{"activation": "gelu", "bias": "all", "init_std_qkv": 0.0229, "init_std_o": 0.00539, "init_std_up": 0.0229, "init_std_down": 0.00539, "schedule": "wsd", "seq_len": 256, "train_tokens": 186000000}
Each number is 200 + 40 x the weight over its row's rms, rounded and kept within 0 to 999. Layers, rows and columns count from 0. The size before them is the row's rms in percent of the matrix's.

# up: layer 6 MLP up, 1280x320, rms 0.04, rows 366-385, columns 240-319
# down: layer 6 MLP down (transposed), 1280x320, rms 0.038, rows 366-385, columns 240-319
up366,107,214,141,207,258,231,173,156,214,230,207,190,254,230,244,121,313,229,187,266,155,168,185,228,205,136,172,207,269,186,179,235,216,224,177,221,152,205,181,220,210,210,160,185,172,235,158,131,275,108,244,203,255,260,212,194,192,115,197,197,169,220,238,196,174,144,222,148,112,167,214,271,195,209,153,148,277,182,227,264,247
down366,112,196,250,244,242,187,232,144,232,302,175,194,263,185,238,183,145,274,224,193,183,168,215,228,245,268,242,178,156,191,228,246,212,203,207,184,178,234,180,182,188,122,162,221,184,212,187,214,185,186,185,278,153,166,144,268,212,221,238,182,174,271,222,209,218,169,168,274,155,188,242,269,156,231,197,209,251,308,115,168,206
up367,100,216,274,254,217,145,184,194,207,128,149,170,220,185,152,217,189,249,252,209,160,188,266,185,215,216,230,244,212,262,246,177,187,212,240,175,227,250,233,165,221,174,184,112,190,283,201,187,179,118,216,203,162,212,231,185,122,293,221,181,244,175,187,182,159,212,312,110,183,134,219,254,184,211,200,213,195,216,275,240,215
down367,103,264,163,181,197,189,233,261,189,178,166,181,220,137,122,208,219,208,178,184,61,259,256,245,179,133,197,263,202,130,231,185,174,141,156,261,175,220,187,162,202,282,180,226,148,112,120,202,187,160,172,207,185,161,138,194,212,271,172,189,231,231,258,241,191,322,202,140,187,164,189,181,237,268,195,209,180,165,177,214,227
up368,110,253,232,171,216,219,143,234,183,181,211,131,263,149,198,218,155,241,147,177,142,250,177,220,200,163,192,142,186,196,139,134,217,250,154,209,253,258,150,193,208,223,227,201,178,111,179,192,162,108,217,301,216,201,136,119,196,185,248,109,231,215,262,135,172,174,194,181,226,210,207,163,237,126,207,249,161,189,184,221,211
down368,112,195,188,157,235,138,241,222,260,195,181,216,220,258,181,222,169,180,229,197,172,223,223,184,209,222,204,197,234,212,291,199,249,210,233,212,201,131,250,153,233,181,197,156,168,253,232,193,220,264,202,130,135,191,186,198,259,175,247,184,86,170,212,234,198,222,272,244,171,259,185,207,178,228,255,157,244,186,104,215,216
up369,097,218,156,247,248,172,125,175,212,176,244,195,198,239,215,175,197,186,198,154,147,214,264,169,246,167,251,202,273,269,229,245,228,227,105,152,268,228,222,214,177,240,187,162,222,224,186,200,204,173,154,216,183,211,170,197,241,178,160,219,176,231,220,245,175,195,210,157,204,235,183,129,252,232,219,192,218,244,156,228,246
down369,106,246,171,258,250,187,208,155,207,169,203,175,160,179,195,201,252,149,251,174,108,218,242,146,252,207,243,211,278,271,167,246,221,178,142,188,179,220,218,151,149,222,287,134,192,261,261,230,174,155,184,211,286,205,202,185,206,217,189,287,169,176,214,228,262,216,149,216,204,258,206,142,190,212,226,169,202,235,197,182,187
up370,109,197,144,261,227,249,148,282,250,211,235,233,199,301,162,88,227,186,219,186,190,129,119,273,162,216,249,228,169,274,243,208,241,262,138,188,171,169,202,240,225,191,212,206,314,196,257,161,210,174,214,207,159,186,259,149,173,225,164,137,250,129,301,185,235,202,210,196,202,195,213,187,212,279,224,169,231,170,187,259,202
down370,106,147,178,188,245,225,153,145,127,179,208,236,186,150,220,261,169,212,167,157,239,164,220,237,182,183,185,136,124,223,185,185,216,259,218,200,185,224,168,231,211,206,265,230,223,200,323,225,279,154,189,253,230,240,194,238,229,208,119,218,223,153,166,227,235,175,195,171,271,241,177,228,158,192,197,172,218,230,129,184,255
up371,099,199,235,123,160,204,204,144,207,225,236,127,250,226,130,181,187,203,211,236,156,207,208,189,203,222,230,182,212,205,212,229,152,273,284,197,205,240,234,236,148,218,183,170,235,249,203,213,212,170,274,238,146,227,168,147,216,211,190,155,170,209,234,245,165,204,216,276,139,178,181,204,261,204,144,271,231,230,243,98,173
down371,098,227,214,237,143,183,256,183,195,186,229,174,159,270,189,115,234,214,143,261,240,210,188,204,224,212,159,239,227,214,198,153,241,105,179,250,192,252,119,235,164,178,117,169,218,281,123,176,152,210,191,115,262,210,221,171,169,164,121,163,239,235,245,132,293,180,272,223,172,203,211,161,240,248,217,204,208,160,174,185,175
up372,103,219,156,227,185,206,200,237,281,214,278,228,233,236,253,112,251,151,247,213,147,180,250,201,157,221,211,219,170,278,262,189,213,165,159,198,182,205,230,226,187,205,211,150,219,235,117,221,200,239,236,259,243,179,218,191,136,120,261,182,174,220,233,139,192,150,179,194,166,225,193,180,166,150,206,207,245,155,228,258,189
down372,099,161,155,199,263,189,160,181,209,94,196,130,219,158,205,189,224,220,158,217,150,173,179,229,215,129,147,223,222,238,217,246,201,244,281,165,164,192,216,147,184,184,251,168,209,193,213,259,261,191,174,177,216,181,164,196,279,226,184,248,205,149,168,267,173,167,157,215,165,188,171,232,163,138,209,225,152,162,181,168,188
up373,100,264,214,252,190,135,186,237,201,185,158,205,223,203,135,91,148,172,202,215,163,161,168,221,219,178,167,271,179,186,213,222,276,226,162,190,203,244,183,229,202,194,174,247,207,177,215,205,185,189,200,226,169,213,194,127,244,243,217,206,101,140,185,231,138,193,190,228,154,244,267,182,177,178,187,141,206,244,252,196,216
down373,096,274,252,181,184,219,241,217,263,190,207,149,108,140,208,180,232,202,190,172,168,216,193,187,212,162,152,177,282,217,221,224,179,149,198,160,238,135,184,136,178,192,257,209,161,233,195,182,214,146,168,217,147,177,265,241,189,203,147,190,204,206,239,190,171,188,257,242,230,171,112,150,153,174,172,204,233,177,144,236,175
up374,098,218,195,174,174,164,178,265,270,183,206,150,253,168,175,183,132,203,228,201,149,161,184,197,266,217,213,182,135,239,196,207,198,176,160,196,232,166,215,145,160,204,223,202,227,185,226,182,192,207,243,299,229,232,186,179,253,164,149,199,192,197,221,223,189,202,214,190,193,240,234,209,188,221,242,122,295,276,130,198,142
down374,094,202,225,157,143,210,236,218,188,218,138,234,172,217,278,200,175,146,203,236,153,252,265,157,171,224,218,160,269,221,199,216,269,231,180,165,213,139,102,187,107,213,189,142,205,194,267,176,221,189,174,210,229,200,190,176,138,217,178,226,151,186,185,199,145,230,163,249,206,183,200,205,202,195,131,299,159,233,223,261,215
up375,092,254,185,224,165,214,161,174,215,180,198,181,243,189,209,162,266,186,205,205,167,182,221,180,196,117,185,255,209,206,167,182,189,198,149,196,130,186,169,193,180,193,256,192,201,161,256,261,193,190,236,185,196,217,245,209,260,150,256,154,108,232,245,203,208,223,183,180,155,227,242,204,183,162,149,255,169,324,157,245,184
down375,089,211,197,209,164,234,181,253,195,195,161,204,171,155,221,131,219,210,209,255,227,211,206,216,243,257,189,143,220,153,230,250,204,224,256,245,238,253,219,210,224,96,170,288,177,222,191,222,226,223,170,222,226,178,174,207,232,293,183,233,205,216,156,234,198,180,232,159,300,209,222,162,228,154,224,232,234,219,224,171,268
up376,098,206,224,234,164,169,186,234,224,171,235,159,155,203,260,87,210,222,209,188,198,142,236,230,155,172,201,222,152,193,286,250,156,128,185,272,156,220,278,227,176,188,118,223,223,168,200,207,154,287,203,256,157,257,150,211,295,190,159,183,210,193,232,183,165,175,199,240,184,100,141,144,215,144,104,228,160,265,170,180,237
down376,097,237,181,225,196,248,251,197,264,234,96,216,228,204,219,262,153,216,89,208,206,215,157,135,206,181,195,186,172,168,191,78,192,203,193,221,196,158,214,194,199,237,233,185,143,183,218,123,199,234,240,284,204,228,228,151,205,215,188,142,291,163,248,224,219,190,151,194,242,267,224,226,189,235,204,246,289,260,194,290,193
up377,093,302,241,208,158,161,236,160,188,221,196,150,236,230,221,149,207,215,189,242,151,225,158,163,142,165,237,231,232,208,269,205,184,252,220,179,191,164,162,233,186,244,173,170,205,180,233,202,189,98,201,273,184,216,189,161,166,170,197,190,193,248,166,204,175,217,199,207,187,214,174,173,250,193,78,197,212,197,176,167,218
down377,098,177,146,137,229,214,241,221,177,218,136,249,209,227,134,194,219,177,165,167,147,109,180,155,268,181,230,213,263,212,169,205,212,224,234,260,250,195,208,225,167,188,196,121,211,165,249,243,178,256,149,163,207,212,284,199,203,220,256,185,170,173,190,192,181,162,272,212,274,245,207,148,161,178,254,214,207,167,253,219,216
up378,094,209,275,230,221,166,220,214,149,161,174,206,195,138,181,156,233,275,181,215,187,210,151,213,218,125,202,278,182,193,142,143,207,285,172,221,188,211,241,157,218,254,198,212,195,157,240,140,165,158,223,221,220,188,262,184,202,144,253,173,204,187,227,199,186,271,172,175,135,161,213,202,153,212,224,197,182,245,190,203,239
down378,094,239,145,141,206,219,175,235,213,200,172,270,200,168,238,245,240,239,254,233,155,197,278,111,174,189,181,153,211,220,197,263,217,206,200,223,256,185,209,189,156,173,220,218,235,203,222,221,255,181,230,240,275,195,168,163,149,194,196,188,208,244,163,252,241,218,164,211,188,164,238,212,215,262,177,169,239,193,222,200,202
up379,104,232,188,171,226,240,241,224,266,190,173,216,195,181,185,239,200,214,148,214,172,194,190,150,225,145,212,169,221,167,238,195,239,231,232,146,233,217,239,248,143,251,212,231,217,132,169,186,148,267,213,228,200,209,209,141,219,187,167,218,224,191,116,187,247,183,171,207,220,207,191,199,135,159,182,243,188,254,203,177,226
down379,101,179,177,197,202,136,124,60,181,184,226,225,197,190,270,215,227,295,183,228,250,154,233,177,126,213,205,203,161,278,213,272,150,220,215,218,182,125,165,211,251,172,259,207,220,144,182,173,258,202,199,221,201,208,223,188,252,222,203,196,217,162,147,172,282,152,238,169,142,191,238,186,226,122,191,207,93,190,175,209,232
up380,096,182,192,212,204,243,172,180,211,195,178,191,189,271,153,173,148,238,241,268,210,215,209,171,164,244,220,179,194,163,282,241,313,293,196,175,179,174,217,217,227,235,247,254,296,233,179,245,211,182,136,217,170,209,162,92,262,173,230,203,166,170,190,280,146,152,153,241,248,199,185,220,219,245,178,203,246,199,224,205,280
down380,095,269,174,187,182,178,213,199,210,249,165,160,139,166,225,193,112,176,267,206,180,202,238,204,183,206,128,264,158,193,192,178,181,147,176,251,195,129,226,171,211,183,117,191,155,206,163,218,206,253,152,215,93,206,181,240,202,168,149,129,215,208,186,144,193,276,231,204,142,195,246,192,244,145,221,245,194,147,138,295,227
up381,096,207,241,136,174,242,265,186,211,169,183,165,236,169,188,190,194,208,246,267,186,196,136,188,226,120,271,229,242,216,216,232,182,169,123,186,176,174,269,186,123,313,149,192,173,185,162,195,228,234,181,221,161,128,243,215,159,228,179,195,238,224,188,144,196,188,285,107,173,243,183,210,220,241,211,186,189,141,160,219,220
down381,093,223,271,215,152,224,220,266,196,121,226,120,201,182,266,153,207,170,196,193,171,261,173,120,177,208,148,158,197,282,232,157,192,171,173,172,206,122,206,195,225,254,289,210,182,260,151,207,244,205,234,178,230,185,261,254,154,295,193,172,205,227,251,248,230,123,224,251,231,195,175,195,205,242,153,219,152,236,222,191,223
up382,096,249,163,226,228,248,158,239,205,193,208,231,197,143,230,118,141,202,185,208,194,167,201,183,183,156,233,181,201,232,273,142,177,196,248,241,215,269,284,232,220,224,166,198,205,217,180,248,206,273,237,192,194,227,179,163,200,228,178,224,168,168,233,194,234,307,221,228,274,188,172,137,180,169,158,168,317,277,201,160,242
down382,101,233,194,177,225,203,224,221,186,205,210,214,202,217,213,235,196,207,148,251,233,263,236,260,241,222,167,249,205,195,303,211,182,156,193,147,161,173,233,220,295,225,128,244,174,187,130,187,253,127,200,195,196,251,147,180,237,239,218,160,203,160,208,204,262,87,156,192,177,163,190,132,139,217,211,238,176,154,143,147,204
up383,095,185,198,261,145,239,221,257,233,225,301,164,169,234,216,209,248,209,144,228,148,216,165,148,130,185,223,204,261,159,239,201,229,212,319,239,195,169,174,194,184,178,189,150,139,138,204,202,239,198,225,270,187,138,142,159,144,215,231,176,163,243,260,241,180,251,230,169,207,174,154,209,225,195,190,152,249,221,243,168,246
down383,097,256,162,190,197,178,158,218,193,120,187,238,175,195,152,199,195,213,233,198,139,177,264,196,147,199,155,110,255,146,251,227,134,229,149,162,315,136,275,259,184,133,172,160,218,171,238,249,256,195,265,242,157,301,112,253,193,259,247,194,168,208,228,248,252,249,196,211,279,238,200,221,204,178,197,227,243,142,215,209,169
up384,106,222,291,100,252,264,148,218,176,205,234,230,254,221,172,198,163,176,301,254,167,176,162,267,158,221,200,240,220,240,192,225,189,167,179,261,200,174,215,192,185,195,156,293,229,243,159,170,225,192,271,181,113,274,175,199,220,207,183,255,185,197,178,252,216,108,182,194,224,209,207,221,151,144,249,232,188,194,118,242,221
down384,104,149,222,167,171,189,182,206,156,195,185,163,225,181,186,142,148,190,174,165,286,181,204,207,246,170,180,141,125,155,243,169,224,175,203,252,260,140,174,226,241,231,168,205,191,153,194,197,230,216,157,227,230,221,275,175,220,170,244,206,207,170,244,217,192,272,179,264,130,194,168,150,270,241,210,177,219,203,235,237,163
up385,109,303,209,183,237,285,221,230,213,204,157,160,225,189,221,237,208,189,245,245,126,205,136,143,147,231,233,187,169,173,177,132,176,294,286,196,222,190,152,263,170,285,195,185,178,281,212,184,218,102,214,254,210,235,223,212,161,253,171,217,229,252,197,268,223,200,285,228,114,166,268,96,73,206,156,261,247,226,217,217,177
down385,116,157,212,274,175,178,168,159,196,154,228,156,212,228,210,190,185,285,236,178,219,207,174,191,183,186,171,218,203,221,146,162,176,209,263,188,202,213,174,235,160,204,170,161,195,222,186,176,143,245,167,137,216,186,134,197,190,214,207,161,209,227,198,143,186,233,215,168,289,256,283,284,218,205,118,159,169,281,238,165,225